From a checkpoint of a small transformer trained on Wikipedia.
Size: width 256, MLP 704 SwiGLU, vocabulary 4096, 11.3M parameters.
Architecture: no biases in attention or MLP, untied embeddings, normalized queries and keys.
Each number is 50 + 12 x the weight over its row's rms, rounded and kept within 0 to 99. Layers, rows and columns count from 0. The size before them is the row's rms in percent of the matrix's.

# layer 3 MLP gate, 704x256, rms 0.167, rows 0-108, columns 192-255
098:39 30 43 53 57 54 51 32 55 48 35 36 58 41 23 61 40 43 68 33 30 40 38 69 44 76 59 41 61 55 43 47 39 41 48 55 46 43 69 50 51 11 53 50 55 51 34 37 72 48 57 48 62 65 47 24 40 42 62 47 59 60 31 62
096:61 38 38 47 44 41 54 41 47 45 60 53 51 57 49 39 67 35 70 42 42 60 50 46 40 46 43 51 24 52 59 39 49 58 51 48 61 62 59 54 38 49 63 40 57 47 64 51 50 59 52 35 89 61 75 58 57 37 38 62 55 55 52 35
105:71 84 52 64 62 46 50 44 59 39 25 68 55 37 48 50 46 59 47 56 49 30 54 46 59 48 70 66 55 47 34 15 66 36 37 58 45 47 40 57 54 44 50 45 56 71 34 53 60 60 47 47 76 63 64 60 51 63 39 68 48 55 46 66
101:33 29 61 68 48 40 35 52 52 52 49 54 88 60 16 41 37 57 49 40 42 46 70 48 43 73 30 37 49 44 34 36 29 31 48 55 62 64 45 39 47 60 45 46 54 67 46 46 54 53 57 55 28 46 49 45 41 54 28 29 45 55 41 63
103:38 55 39 63 70 42 55 54 77 49 53 47 56 70 70 39 59 48 52 50 43 33 52 50 55 35 43 35 49 66 54 59 49 67 49 54 60 44 43 58 53 48 36 44 47 57 46 57 35 34 29 52 78 53 47 66 53 48 64 42 34 41 30 61
092:36 51 58 30 74 56 64 50 74 58 56 53 62 54 42 45 56 54 50 41 60 47 57 45 58 65 53 29 69 60 44 67 54 58 38 63 51 46 52 45 36 49 60 44 72 60 57 51 30 53 80 60 64 59 55 47 39 44 47 54 58 50 50 41
102:36 66 67 52 58 48 40 55 57 56 49 18 53 59 51 53 48 41 56 55 53 42 57 44 78 57 59 31 44 60 49 66 43 49 64 42 68 51 38 58 57 51 48 41 57 60 46 56 52 41 39 39 65 49 67 41 53 64 45 40 31 51 50 50
106:74 65 57 60 40 40 43 50 43 49 65 36 54 39 56 42 58 62 48 26 60 40 51 47 44 41 53 57 61 46 60 44 45 64 37 51 45 33 44 32 50 38 50 48 39 40 46 76 42 47 47 44 53 47 42 58 45 50 41 41 32 80 51 52
099:54 39 52 44 70 46 55 37 42 57 61 45 56 52 21 20 71 40 46 52 74 44 55 49 40 51 24 56 37 59 43 42 61 67 48 28 43 51 49 69 55 60 36 62 57 37 45 50 53 57 64 59 58 30 44 40 61 65 45 49 42 63 59 65
088:72 58 61 35 36 43 38 36 83 55 74 66 58 60 68 45 54 43 37 58 44 44 60 54 59 45 51 40 59 58 44 38 35 60 48 52 34 57 63 42 38 74 27 64 40 49 36 78 56 66 45 41 38 52 41 52 29 34 73 73 52 56 51 49
096:68 76 54 62 50 65 57 56 42 50 44 66 51 42 42 60 43 79 49 40 53 56 42 79 50 43 45 50 58 40 60 67 25 40 47 57 65 48 52 36 37 57 67 52 55 42 43 51 64 55 53 44 42 43 65 53 41 59 60 58 53 74 40 39
105:40 37 66 45 64 56 50 41 55 45 77 66 78 30 71 65 36 54 40 49 41 47 44 30 48 46 36 54 54 55 62 38 62 45 44 50 56 64 89 61 50 60 23 38 31 43 46 50 57 46 28 53 64 51 50 58 50 40 47 54 75 52 44 47
102:62 48 52 65 52 65 44 51 54 41 46 32 29 36 70 65 54 38 81 48 66 45 41 76 61 61 52 67 37 53 42 58 36 75 76 72 45 53 49 44 40 66 28 49 30 42 51 62 57 64 33 63 49 56 33 54 45 39 43 41 38 53 48 44
098:51 63 42 41 62 58 33 48 61 64 40 55 34 61 60 53 60 67 42 42 40 70 55 25 46 50 41 34 54 42 59 37 43 47 55 36 69 56 41 41 37 41 48 45 38 54 60 43 52 31 34 28 33 56 49 59 49 66 53 76 26 39 39 42
130:52 57 58 48 59 60 50 52 53 47 52 60 64 41 54 53 65 63 34 49 61 36 42 48 45 81 35 58 52 45 47 28 39 74 38 53 55 52 64 35 37 41 52 63 56 51 45 51 48 44 51 37 43 69 54 48 50 53 65 56 38 27 48 65
099:47 47 55 52 61 52 32 40 46 43 56 42 40 39 41 50 61 42 57 41 49 44 48 49 45 48 27 65 54 46 44 45 47 34 48 54 43 68 49 25 38 75 49 43 51 40 30 50 54 43 45 66 47 57 47 47 50 47 70 53 48 44 41 43
102:51 42 72 75 53 65 57 67 62 41 41 33 52 40 52 83 40 60 58 44 63 43 65 50 55 42 60 44 64 50 42 34 37 57 59 25 50 62 39 59 66 34 57 56 59 34 47 59 69 47 62 46 52 57 38 45 48 35 35 42 45 45 43 62
099:58 36 31 63 53 61 61 46 71 37 79 20 54 68 55 41 48 64 59 56 45 62 53 44 41 30 45 40 65 35 66 50 38 46 27 69 63 48 47 44 50 35 75 71 60 62 55 63 62 44 36 33 54 52 45 53 54 44 40 53 23 51 22 60
090:34 54 51 62 62 60 61 50 52 48 70 58 55 51 40 22 48 51 16 54 34 41 39 49 60 43 39 38 47 44 51 45 50 74 64 68 55 62 45 57 47 45 23 73 33 54 39 57 48 67 37 47 68 38 37 40 57 61 82 36 51 64 53 53
098:67 49 45 40 52 61 41 49 50 30 58 74 70 49 64 43 61 19 53 57 43 48 43 44 35 53 46 58 69 40 48 55 49 76 47 34 39 44 75 37 62 61 60 56 53 59 48 52 72 51 43 31 33 46 78 51 60 45 57 51 36 37 38 68
099:45 33 56 42 37 40 38 38 54 62 52 52 57 51 53 25 59 34 46 70 47 45 52 50 28 66 45 66 67 64 62 47 47 49 31 64 39 72 32 57 51 35 69 56 52 54 50 55 68 44 58 60 30 52 64 63 42 46 33 56 55 45 34 42
104:38 26 63 47 48 50 61 45 46 43 45 49 36 36 78 67 58 76 68 47 49 60 51 42 27 47 59 55 55 50 37 50 65 49 50 21 35 66 40 67 55 55 60 29 57 35 72 47 54 72 43 51 47 36 67 51 56 53 39 55 54 68 49 58
101:78 52 57 43 39 42 29 48 31 51 61 64 46 62 49 56 51 67 44 70 43 29 53 50 37 59 60 34 63 54 64 53 47 44 38 54 47 59 55 44 51 41 38 59 65 49 54 66 50 64 45 52 41 77 60 58 45 56 55 42 57 50 51 41
096:47 60 43 72 29 52 60 58 53 39 61 55 47 41 58 40 42 56 57 75 52 42 32 57 51 48 58 44 62 57 52 61 37 58 54 54 51 35 42 79 39 36 53 50 45 60 53 52 62 56 60 35 37 45 62 62 50 45 33 48 59 57 31 50
097:47 35 43 52 42 63 55 30 56 40 50 41 61 73 53 67 37 62 66 37 66 72 55 78 49 47 49 47 52 57 54 51 33 52 35 35 45 79 58 56 61 47 63 31 56 45 55 61 53 51 48 58 60 45 38 27 48 32 54 73 58 44 36 20
097:47 36 55 52 66 42 51 47 50 62 55 38 52 66 56 49 37 34 38 50 43 43 46 56 39 64 47 57 41 37 30 52 45 52 36 51 55 54 65 49 39 71 59 58 47 55 29 61 55 28 54 67 43 40 58 42 58 55 33 62 54 36 45 68
104:47 31 47 60 58 72 19 33 53 30 42 57 75 24 56 48 44 34 48 41 35 53 33 80 51 65 38 50 52 46 48 58 52 37 59 34 45 50 42 42 49 56 45 29 65 47 50 43 73 58 28 51 56 48 53 23 47 56 45 48 43 54 41 66
095:47 48 37 55 49 39 59 52 40 49 63 70 57 49 89 42 53 61 49 58 64 41 43 32 42 58 75 29 38 61 64 34 47 56 51 56 63 42 54 69 15 61 52 45 35 48 39 46 62 49 48 37 58 69 63 50 52 66 60 43 72 39 57 63
098:39 48 55 72 48 61 56 41 74 57 36 33 59 22 30 41 41 45 67 66 54 60 48 51 60 51 43 56 63 54 48 60 46 75 54 33 56 56 37 41 55 48 61 53 48 40 62 99 88 38 44 63 75 54 43 34 34 55 41 50 37 58 30 45
103:48 55 38 50 48 57 51 40 49 55 50 64 55 41 64 72 48 22 64 36 39 69 54 37 48 50 75 36 39 51 46 48 68 34 47 44 36 60 60 49 42 45 50 52 44 50 57 79 57 57 42 33 62 63 40 52 50 53 64 42 72 86 56 30
096:32 46 69 65 49 66 49 52 69 58 31 49 50 61 67 57 52 51 52 46 48 55 55 59 28 76 43 44 47 21 59 48 51 70 40 38 35 51 48 50 41 40 68 49 38 36 52 58 42 56 43 58 56 47 46 39 82 40 70 59 55 49 55 47
104:70 45 65 44 60 62 44 38 49 49 55 55 49 40 42 50 59 79 35 55 50 43 38 41 38 30 39 55 71 49 45 43 51 54 43 44 54 53 71 15 74 50 36 60 37 53 51 68 48 48 44 29 54 54 50 35 39 67 61 33 66 53 54 69
096:45 27 40 77 49 44 34 39 42 49 35 46 48 89 48 35 58 50 50 49 43 49 41 50 52 53 73 40 31 47 50 50 44 52 42 39 54 43 43 58 65 53 38 30 47 60 59 48 34 51 53 28 69 41 17 56 50 62 22 69 50 37 41 66
096:56 50 41 49 56 44 37 52 50 57 42 22 48 54 63 43 39 40 57 64 51 47 66 57 69 64 45 45 53 63 57 51 65 65 60 43 11 66 43 51 59 57 48 55 54 41 59 51 63 54 40 45 59 46 52 49 54 40 52 47 73 39 45 64
095:46 52 50 79 42 44 47 24 74 46 34 73 66 52 30 34 62 42 52 46 36 28 47 50 34 27 55 51 65 23 36 67 51 51 39 69 73 46 61 47 63 69 53 56 39 58 56 70 24 57 48 54 14 38 54 50 55 43 60 37 50 37 42 55
094:35 72 36 49 50 65 46 25 43 39 57 26 51 45 52 46 50 55 27 58 50 46 70 33 58 37 43 40 36 42 44 31 28 64 64 65 62 43 44 65 55 39 31 55 57 64 58 65 42 58 60 48 55 72 58 38 44 41 54 63 40 63 36 22
098:42 64 40 68 57 66 36 52 44 63 59 65 67 46 56 46 55 72 58 64 52 25 45 53 52 52 37 21 63 58 52 40 44 43 48 53 65 69 40 37 27 24 41 61 56 44 60 44 53 67 43 43 53 51 47 41 46 25 58 54 55 50 46 38
102:44 51 49 68 46 80 52 41 55 64 42 29 56 57 43 43 50 74 54 55 50 56 70 38 53 42 51 64 71 41 60 25 59 53 43 81 37 38 47 57 78 55 44 37 79 65 59 60 44 63 62 48 38 45 51 70 50 61 71 63 55 33 43 73
101:56 46 55 45 37 39 66 51 41 58 50 46 64 39 54 40 31 61 29 35 47 53 55 53 64 51 48 45 33 59 38 83 59 44 57 37 60 52 61 46 44 47 53 62 54 51 56 45 30 41 45 76 51 44 60 23 56 40 48 84 37 57 43 51
102:52 43 65 54 72 44 69 57 38 41 36 42 47 46 34 23 48 44 60 37 62 41 53 41 43 66 58 55 41 53 60 48 49 52 52 55 47 55 56 46 29 62 77 34 43 31 53 32 43 39 52 64 26 43 39 45 42 52 70 60 60 49 41 56
099:26 54 65 41 58 46 26 61 40 36 66 80 65 43 46 74 30 62 50 67 38 62 32 50 71 55 56 77 67 45 57 50 50 64 56 46 37 49 29 24 54 52 62 47 60 58 32 41 47 63 37 27 58 53 53 38 56 42 50 23 51 52 39 69
098:32 65 45 41 50 60 57 41 28 65 59 48 40 40 36 63 53 24 62 43 42 66 47 27 45 63 46 34 45 44 41 47 58 59 38 52 46 71 36 55 51 62 44 51 43 65 18 35 50 24 46 46 42 32 37 57 50 32 63 40 47 55 31 51
100:43 46 33 56 43 56 54 54 50 49 66 39 26 52 39 30 38 63 48 43 43 49 53 42 64 50 71 57 39 58 47 48 56 41 48 36 62 49 43 91 46 44 47 51 75 45 55 48 47 70 53 55 73 50 62 49 49 58 55 56 51 79 51 20
107:36 73 13 57 44 59 39 48 49 41 15 45 56 54 55 39 45 28 67 66 31 50 46 53 45 44 50 50 33 62 43 57 67 32 48 52 50 62 41 50 73 28 45 55 47 34 53 39 57 45 44 48 56 57 53 58 35 41 55 56 79 54 36 56
095:60 35 47 57 51 66 37 52 59 52 62 48 32 48 51 55 58 58 46 40 28 50 45 33 63 74 42 40 45 16 47 21 71 50 35 45 57 44 64 26 23 26 44 50 56 36 49 51 53 41 26 44 38 47 51 61 52 54 64 57 46 44 52 60
100:40 47 55 68 37 66 42 36 38 65 54 46 48 29 68 54 46 46 41 29 62 44 48 70 72 46 65 77 41 44 56 59 62 47 42 58 64 52 51 36 49 60 43 65 86 44 63 34 52 51 49 60 30 49 38 57 70 39 42 52 52 56 39 64
103:40 50 51 62 65 44 37 53 72 46 54 74 43 38 59 63 12 55 55 42 54 51 59 34 48 64 65 41 44 60 43 50 44 30 54 74 61 48 30 57 75 55 38 47 55 23 59 34 42 49 65 45 26 36 54 63 50 40 66 53 61 41 59 24
106:53 59 58 43 79 48 54 49 44 54 80 51 54 45 37 60 56 67 42 43 45 48 33 70 34 66 35 50 32 43 37 57 63 57 83 49 61 43 49 53 45 67 38 60 33 39 53 48 48 79 38 31 69 52 68 57 28 45 59 47 56 56 59 63
096:56 58 37 36 56 54 49 71 55 74 62 70 53 45 50 52 39 51 63 54 44 53 59 51 48 46 36 61 48 47 39 37 66 35 26 51 58 47 40 32 49 35 36 21 53 49 67 45 36 54 34 29 39 65 68 55 49 31 45 54 68 55 44 55
101:67 36 58 71 57 46 66 61 50 59 62 55 53 43 35 48 61 56 28 63 47 43 48 36 65 62 59 50 46 49 53 60 58 60 61 50 61 72 57 48 57 64 52 57 52 38 44 85 50 41 48 58 36 60 41 42 55 60 35 56 37 60 55 43
106:48 26 42 47 50 35 61 46 46 71 49 59 53 52 55 50 58 49 59 45 55 71 42 59 48 34 44 56 48 47 33 47 57 46 40 50 65 51 41 42 60 53 55 66 55 58 30 58 41 87 43 38 70 36 40 33 37 44 48 44 42 44 52 83
103:70 58 65 52 32 47 48 28 30 45 48 58 41 47 25 49 47 50 45 62 46 50 69 40 46 46 62 56 51 53 51 39 48 25 50 55 37 72 58 42 40 47 52 46 42 29 54 54 47 54 56 32 44 64 71 47 21 57 62 51 53 33 35 40
095:38 46 66 49 50 59 58 40 54 67 41 23 43 39 51 42 40 48 43 45 38 36 78 42 53 29 79 52 62 52 45 59 65 42 54 55 48 68 50 53 59 22 36 44 47 55 53 61 43 46 33 45 44 47 52 48 32 59 47 24 49 44 50 58
100:49 39 56 57 41 45 68 44 23 45 51 62 52 67 55 43 36 45 57 37 27 53 47 40 76 51 47 48 52 50 53 58 57 45 86 39 30 54 54 71 47 34 51 53 50 22 33 55 56 63 54 47 60 40 49 49 31 31 55 45 35 55 38 56
106:45 47 44 70 47 61 31 32 40 46 38 58 56 50 40 62 25 45 64 57 55 55 39 67 57 78 66 58 41 45 65 47 52 67 55 37 54 59 47 38 52 40 70 33 38 41 40 39 42 43 40 52 51 54 49 66 37 84 57 51 69 50 62 54
100:66 49 47 46 80 42 46 46 54 40 26 73 56 50 47 62 23 49 54 37 49 54 62 70 47 55 54 69 51 37 30 73 37 51 36 60 50 58 25 32 68 46 53 39 59 33 65 43 42 67 77 51 47 31 54 45 61 28 39 67 50 67 57 61
103:47 76 50 67 49 42 48 33 34 29 49 39 45 48 56 44 49 31 65 47 47 40 61 51 62 63 47 33 41 58 33 34 40 38 29 57 39 57 53 56 51 45 56 52 36 63 58 36 60 62 40 71 30 43 41 56 60 70 34 61 60 24 29 69
101:45 49 57 66 58 69 57 50 36 38 48 69 59 34 48 47 47 33 36 43 49 39 41 55 78 73 66 75 51 25 50 63 63 56 37 50 49 64 42 43 51 62 29 64 30 64 39 42 56 46 50 64 28 49 39 42 53 45 42 43 54 62 29 44
099:54 69 48 51 43 54 35 42 36 63 44 55 36 64 58 35 52 53 45 38 49 37 52 64 61 33 42 40 59 54 34 51 31 46 41 65 50 47 45 46 51 39 32 66 36 51 65 61 70 48 58 57 53 54 46 78 16 57 55 61 72 61 52 55
091:54 71 46 64 39 46 61 49 56 35 55 47 43 47 48 31 40 41 37 67 48 41 48 51 49 46 89 45 32 64 43 26 43 34 44 37 44 69 52 56 56 83 61 35 39 34 54 59 32 50 38 56 67 63 58 54 51 48 34 56 61 33 63 42
107:42 47 54 63 62 53 47 31 25 60 46 55 46 54 44 40 55 55 41 69 62 44 30 65 43 37 45 42 50 55 52 61 48 59 66 47 44 30 31 61 51 40 48 39 53 41 43 54 62 57 50 40 43 66 57 65 54 32 33 51 38 28 34 45
101:57 48 53 47 60 69 45 37 65 52 66 25 45 61 44 55 49 43 51 55 45 60 44 25 45 61 57 32 39 52 38 52 51 39 57 64 47 46 29 68 48 39 54 42 74 59 39 65 58 72 41 32 52 25 53 45 45 39 53 64 62 29 13 33
094:52 48 63 44 68 57 52 35 44 58 53 40 52 49 48 52 47 29 57 22 60 40 46 51 47 46 51 38 56 52 46 36 32 53 45 52 29 43 39 73 38 52 35 61 63 54 44 50 61 54 60 62 50 40 49 49 46 66 41 34 28 64 31 44
105:39 50 51 67 61 70 51 43 36 73 49 56 40 55 42 49 50 45 48 61 38 39 66 50 52 25 55 45 45 63 58 35 49 14 53 32 61 49 47 47 46 52 64 36 54 70 73 45 53 34 51 40 42 36 53 49 31 54 61 52 67 54 35 34
106:36 43 41 28 43 41 63 53 58 44 40 55 52 59 52 45 43 34 38 47 57 43 43 47 26 54 47 35 51 56 58 58 46 61 54 37 60 62 41 23 51 68 65 46 47 50 39 52 46 51 39 68 50 19 51 53 34 71 48 46 40 49 39 34
100:66 42 50 40 35 51 42 46 45 54 49 44 58 37 84 58 65 60 63 35 45 45 36 63 39 49 55 55 51 36 34 36 49 62 46 33 47 75 26 52 50 77 74 41 31 43 61 55 42 55 50 43 49 54 61 52 51 47 54 55 73 49 21 46
104:58 39 49 71 59 66 32 64 33 44 43 58 67 62 54 49 65 65 50 56 68 51 61 48 75 51 67 37 64 51 45 62 58 50 55 23 70 48 47 49 61 76 48 39 45 74 53 37 32 42 37 36 46 60 52 30 43 38 47 51 45 44 32 60
100:27 42 58 68 54 49 49 53 64 42 57 57 50 40 27 76 53 58 56 43 50 52 52 45 36 39 55 35 43 52 56 42 62 31 39 43 57 64 59 66 59 55 60 46 33 48 62 32 53 29 30 63 45 26 44 45 48 46 28 57 43 20 27 62
096:51 47 66 42 37 51 26 41 41 50 72 26 54 38 60 46 62 54 45 19 61 68 42 81 58 71 55 52 33 89 55 47 40 66 54 49 62 48 51 58 50 56 42 38 49 57 39 60 54 34 64 65 63 61 51 45 61 59 62 62 43 68 53 63
105:44 59 50 44 34 55 42 54 52 31 57 48 69 55 50 41 61 43 44 37 55 39 38 71 63 63 64 64 35 63 51 32 63 56 64 33 69 66 20 45 51 54 40 69 45 54 39 39 22 23 28 52 43 33 54 39 53 78 55 47 67 58 50 49
104:40 62 55 49 35 42 38 35 43 67 49 62 59 51 59 49 55 28 58 53 59 34 46 34 66 51 55 43 45 41 44 57 43 43 67 45 57 42 70 47 63 44 57 35 71 71 38 46 67 37 48 53 57 34 61 56 53 45 38 36 47 20 37 73
098:47 66 45 54 63 45 56 46 49 44 79 64 24 57 55 38 56 73 56 44 40 27 44 47 45 48 46 51 67 54 49 28 38 60 32 63 38 48 48 46 67 45 54 40 45 51 40 52 33 56 34 43 57 41 46 64 56 71 31 55 51 45 32 44
129:27 54 59 62 63 51 39 39 17 38 49 69 50 61 58 60 51 70 52 41 44 51 28 45 59 57 31 49 52 38 46 63 33 51 53 60 49 47 33 49 38 65 44 65 42 38 43 67 35 44 59 35 64 37 60 51 37 45 48 73 49 48 56 51
099:41 56 40 60 50 55 42 38 39 66 45 61 49 64 45 43 66 56 67 28 64 52 60 38 57 58 66 28 59 41 46 51 22 36 53 63 28 53 39 45 36 36 43 40 52 41 76 42 50 55 60 46 69 56 39 29 41 49 54 39 53 73 43 54
101:50 42 37 30 51 53 19 46 61 42 51 47 63 54 61 59 44 50 55 69 69 45 55 53 59 47 42 81 26 44 49 63 67 37 62 56 56 69 63 62 25 58 54 23 56 41 32 52 52 65 42 54 28 39 38 43 39 58 65 59 41 39 45 55
103:71 42 55 67 26 34 49 39 29 57 71 67 51 30 72 62 58 26 41 73 35 49 51 64 58 56 56 52 44 43 46 42 56 34 51 44 34 50 43 46 50 45 60 45 56 46 45 39 56 40 64 44 49 49 41 76 40 42 28 41 60 52 32 34
105:60 31 48 57 59 51 41 32 50 62 68 52 36 53 47 55 43 56 48 63 63 62 55 50 63 59 63 53 47 49 39 41 51 23 51 54 40 64 69 86 46 58 57 36 70 47 61 42 62 59 65 54 52 38 60 77 40 43 60 34 51 50 37 45
102:25 47 71 65 59 70 44 57 62 58 59 51 76 63 46 50 52 53 52 51 64 63 47 35 62 55 76 32 39 63 64 66 56 68 85 43 53 63 41 61 72 49 44 66 45 63 72 67 58 45 24 50 53 43 66 67 42 32 36 42 36 45 52 43
105:44 29 58 58 48 66 26 52 53 30 72 54 72 53 51 50 57 42 51 51 49 57 44 64 58 61 43 21 50 55 46 41 29 46 37 50 35 47 36 44 66 45 55 51 53 58 16 54 35 37 40 53 44 52 53 52 50 31 52 65 69 68 37 42
099:61 50 52 68 63 42 40 51 41 54 42 57 70 44 22 46 52 58 68 41 53 46 62 48 39 51 51 47 39 70 63 72 48 57 59 41 65 63 54 45 52 43 47 43 47 30 52 37 70 53 58 55 49 36 55 68 36 51 37 27 60 51 40 52
100:47 58 61 57 71 54 55 42 13 47 37 62 48 53 56 64 82 43 45 62 59 55 49 36 70 48 61 42 43 67 58 64 57 50 38 31 63 46 42 64 64 54 67 73 56 46 37 62 52 37 63 44 77 53 64 50 41 54 69 60 64 78 62 42
102:45 51 48 61 29 54 60 30 66 56 66 37 41 53 55 47 33 64 52 37 51 49 41 19 61 33 63 44 68 55 49 31 41 53 59 56 45 66 54 53 53 62 38 61 30 67 66 57 35 68 42 66 45 32 44 49 59 41 55 57 37 52 48 25
100:85 63 23 54 48 66 54 59 47 55 41 48 62 52 45 40 72 40 46 41 43 37 52 48 49 56 50 51 41 56 40 38 64 35 48 55 64 54 52 24 71 66 38 40 55 59 51 39 73 68 55 57 57 52 44 48 48 43 38 54 57 51 51 55
097:42 38 55 52 55 48 38 53 63 20 48 60 57 37 37 55 50 60 38 56 42 40 55 60 61 57 45 61 37 66 31 57 63 47 40 56 36 19 52 38 43 61 73 24 52 33 72 58 57 48 70 54 50 57 25 53 55 53 44 70 44 48 40 37
100:39 56 40 41 48 52 40 52 39 47 61 28 43 59 51 40 43 62 60 41 27 56 42 45 72 60 31 46 46 48 48 67 50 49 52 48 64 54 42 44 70 58 50 47 57 34 51 49 49 28 35 61 54 75 35 42 56 32 33 51 49 61 59 42
099:24 49 50 71 47 71 35 43 59 44 66 70 47 66 53 49 53 47 39 44 49 40 61 65 66 56 36 65 61 44 31 48 48 46 51 48 50 55 33 67 68 45 57 48 70 20 78 50 50 56 40 42 36 54 30 45 66 26 50 45 59 39 41 53
102:57 55 64 53 68 69 25 40 49 52 47 71 42 43 64 63 60 51 38 28 52 41 43 85 69 77 66 57 47 59 53 53 55 37 46 53 83 60 57 58 38 47 62 52 49 66 39 33 47 58 47 38 52 48 53 50 56 57 32 42 47 65 46 44
095:48 45 69 40 34 66 63 63 37 46 78 50 30 56 38 42 61 61 48 39 35 36 45 47 58 47 61 42 47 66 59 50 57 59 42 54 47 60 36 55 45 55 58 59 42 55 60 50 81 58 55 48 45 41 39 40 32 71 50 39 37 44 45 46
105:48 31 71 63 47 69 32 52 38 52 56 63 54 43 42 54 35 55 42 42 55 62 24 73 59 50 72 58 49 49 42 33 40 63 41 62 57 78 55 71 63 48 60 37 40 49 59 40 45 75 38 50 39 70 54 63 56 47 69 55 60 40 50 38
099:50 41 55 40 49 26 50 41 58 56 56 61 61 49 43 62 31 70 55 64 63 44 76 46 55 46 51 40 55 67 56 78 43 41 56 52 38 56 32 45 34 33 33 46 72 52 83 48 52 81 63 47 41 67 40 52 51 78 34 59 72 65 44 66
096:34 60 61 55 71 57 32 51 46 39 48 46 52 34 57 60 54 32 49 36 19 50 26 60 65 36 43 72 48 31 31 63 51 54 30 50 55 59 81 68 35 56 71 76 26 31 29 53 45 58 49 47 45 41 65 34 49 57 47 68 47 63 43 76
099:62 54 35 67 55 64 64 60 67 54 61 56 34 65 58 35 45 47 68 46 66 66 53 38 43 72 43 40 83 45 62 45 71 59 49 48 57 55 39 39 47 50 53 53 40 57 49 28 48 60 44 59 60 33 41 64 40 43 49 26 56 42 47 49
099:70 50 38 27 44 41 48 45 54 23 64 48 57 77 57 63 61 44 39 35 41 55 48 38 62 65 65 50 39 54 59 41 35 57 60 51 49 64 53 53 36 31 49 70 48 44 59 62 57 45 40 47 78 41 43 69 37 61 64 32 48 54 38 60
095:39 35 40 24 78 62 26 48 38 51 37 50 52 50 43 62 59 56 46 55 28 55 28 44 57 57 64 32 46 53 63 55 36 35 41 51 33 27 66 40 70 38 39 72 55 52 54 67 66 58 55 57 53 31 60 61 37 51 44 60 51 43 42 58
106:67 44 68 34 51 48 69 41 46 55 53 53 54 68 45 34 53 61 41 47 53 60 55 53 61 52 44 50 64 48 53 57 46 39 24 43 59 56 58 59 39 49 31 61 64 57 62 50 50 51 36 47 44 43 62 38 52 35 25 55 10 56 52 55
103:58 31 65 55 59 46 42 42 56 39 69 73 32 27 50 56 39 36 72 54 17 42 33 65 55 41 51 66 35 56 47 56 68 49 60 60 50 54 63 29 47 37 49 64 53 48 61 73 61 23 39 48 40 37 63 45 57 66 50 68 48 58 34 45
098:45 40 48 74 63 58 60 27 60 22 54 66 55 31 52 72 48 59 32 44 45 44 62 45 62 35 54 65 57 29 73 49 83 55 44 40 44 54 36 45 48 45 48 65 48 43 46 36 52 52 31 46 51 52 42 49 87 43 54 70 67 40 44 42
103:60 40 29 55 59 65 42 56 57 39 62 56 51 45 44 49 39 81 43 48 43 33 54 65 52 40 49 59 59 31 37 54 56 55 22 38 28 74 33 38 56 46 50 37 52 43 45 32 45 61 47 57 48 74 56 54 55 54 53 56 56 40 39 47
093:50 62 61 56 49 48 48 25 41 55 27 50 32 60 40 51 81 78 49 48 48 51 52 60 46 55 43 41 20 53 26 57 55 50 58 56 39 51 57 62 49 66 58 52 64 64 41 56 52 46 52 31 52 74 66 59 54 50 45 47 70 49 33 44
100:42 52 45 52 70 67 47 46 74 49 50 44 45 49 39 28 39 48 64 59 55 35 56 69 53 41 53 66 52 54 67 50 36 57 47 42 63 61 59 62 51 59 62 42 43 31 54 44 67 53 71 41 50 56 52 52 44 44 42 53 62 59 42 66
090:51 72 54 67 30 81 60 51 52 32 45 53 66 58 67 23 40 56 38 45 41 46 50 47 72 63 52 49 67 67 37 51 58 53 72 34 54 69 52 69 55 51 67 47 47 55 38 35 52 44 75 71 41 47 47 37 66 52 68 58 14 42 52 55
095:30 64 50 40 76 39 22 73 53 51 37 47 38 51 52 42 38 43 78 33 65 57 55 37 50 48 49 34 69 57 57 61 46 47 69 42 69 74 55 61 56 42 43 92 92 46 66 57 47 46 44 52 41 63 43 38 54 67 59 56 71 50 39 46
100:58 53 58 45 55 36 23 39 58 54 45 45 45 68 63 40 44 50 50 48 57 54 76 61 49 66 57 35 57 40 46 39 38 58 51 45 46 62 47 44 55 20 62 40 48 49 37 43 49 51 53 42 46 44 59 44 61 46 30 69 48 40 31 52
100:32 46 67 71 45 43 46 61 59 55 35 57 41 64 55 67 16 53 61 42 54 22 60 57 35 44 37 37 79 46 59 63 62 50 33 38 41 49 19 46 51 30 51 40 49 61 50 56 47 72 45 30 67 68 19 50 49 37 59 77 56 59 44 32
085:31 47 56 79 57 66 52 38 53 22 63 60 47 29 60 41 60 41 41 62 53 47 57 34 57 62 57 52 72 65 66 62 42 64 67 40 51 58 64 55 60 50 45 53 45 70 29 39 49 51 49 61 50 28 56 45 30 55 55 43 32 61 55 48
096:48 46 31 57 70 48 48 57 62 38 43 81 77 44 54 58 65 37 50 36 37 56 46 49 62 45 35 47 20 38 66 71 23 61 53 54 43 54 26 61 44 60 49 52 72 44 39 62 36 69 41 47 56 49 64 47 27 47 61 56 32 59 59 58
103:52 42 61 57 48 49 31 37 25 63 54 69 55 32 39 64 57 44 54 33 51 58 62 41 53 59 27 52 35 57 51 46 57 46 49 62 40 73 54 64 26 66 53 35 42 67 44 43 70 22 56 32 42 54 54 64 35 63 63 61 51 46 32 34
103:42 57 77 48 62 50 54 61 72 43 51 60 76 49 64 63 36 42 34 69 48 41 54 60 47 61 57 40 62 22 72 67 42 59 44 52 38 62 31 59 53 67 36 22 46 38 51 47 33 41 42 60 46 53 41 32 42 49 57 35 78 52 47 74
100:41 49 83 34 56 49 48 47 51 28 67 56 68 52 52 59 55 65 48 65 41 41 54 52 52 68 52 60 51 56 55 50 47 73 46 34 51 77 62 59 37 65 31 54 36 51 45 40 60 58 51 39 55 46 64 64 52 54 63 38 64 57 49 54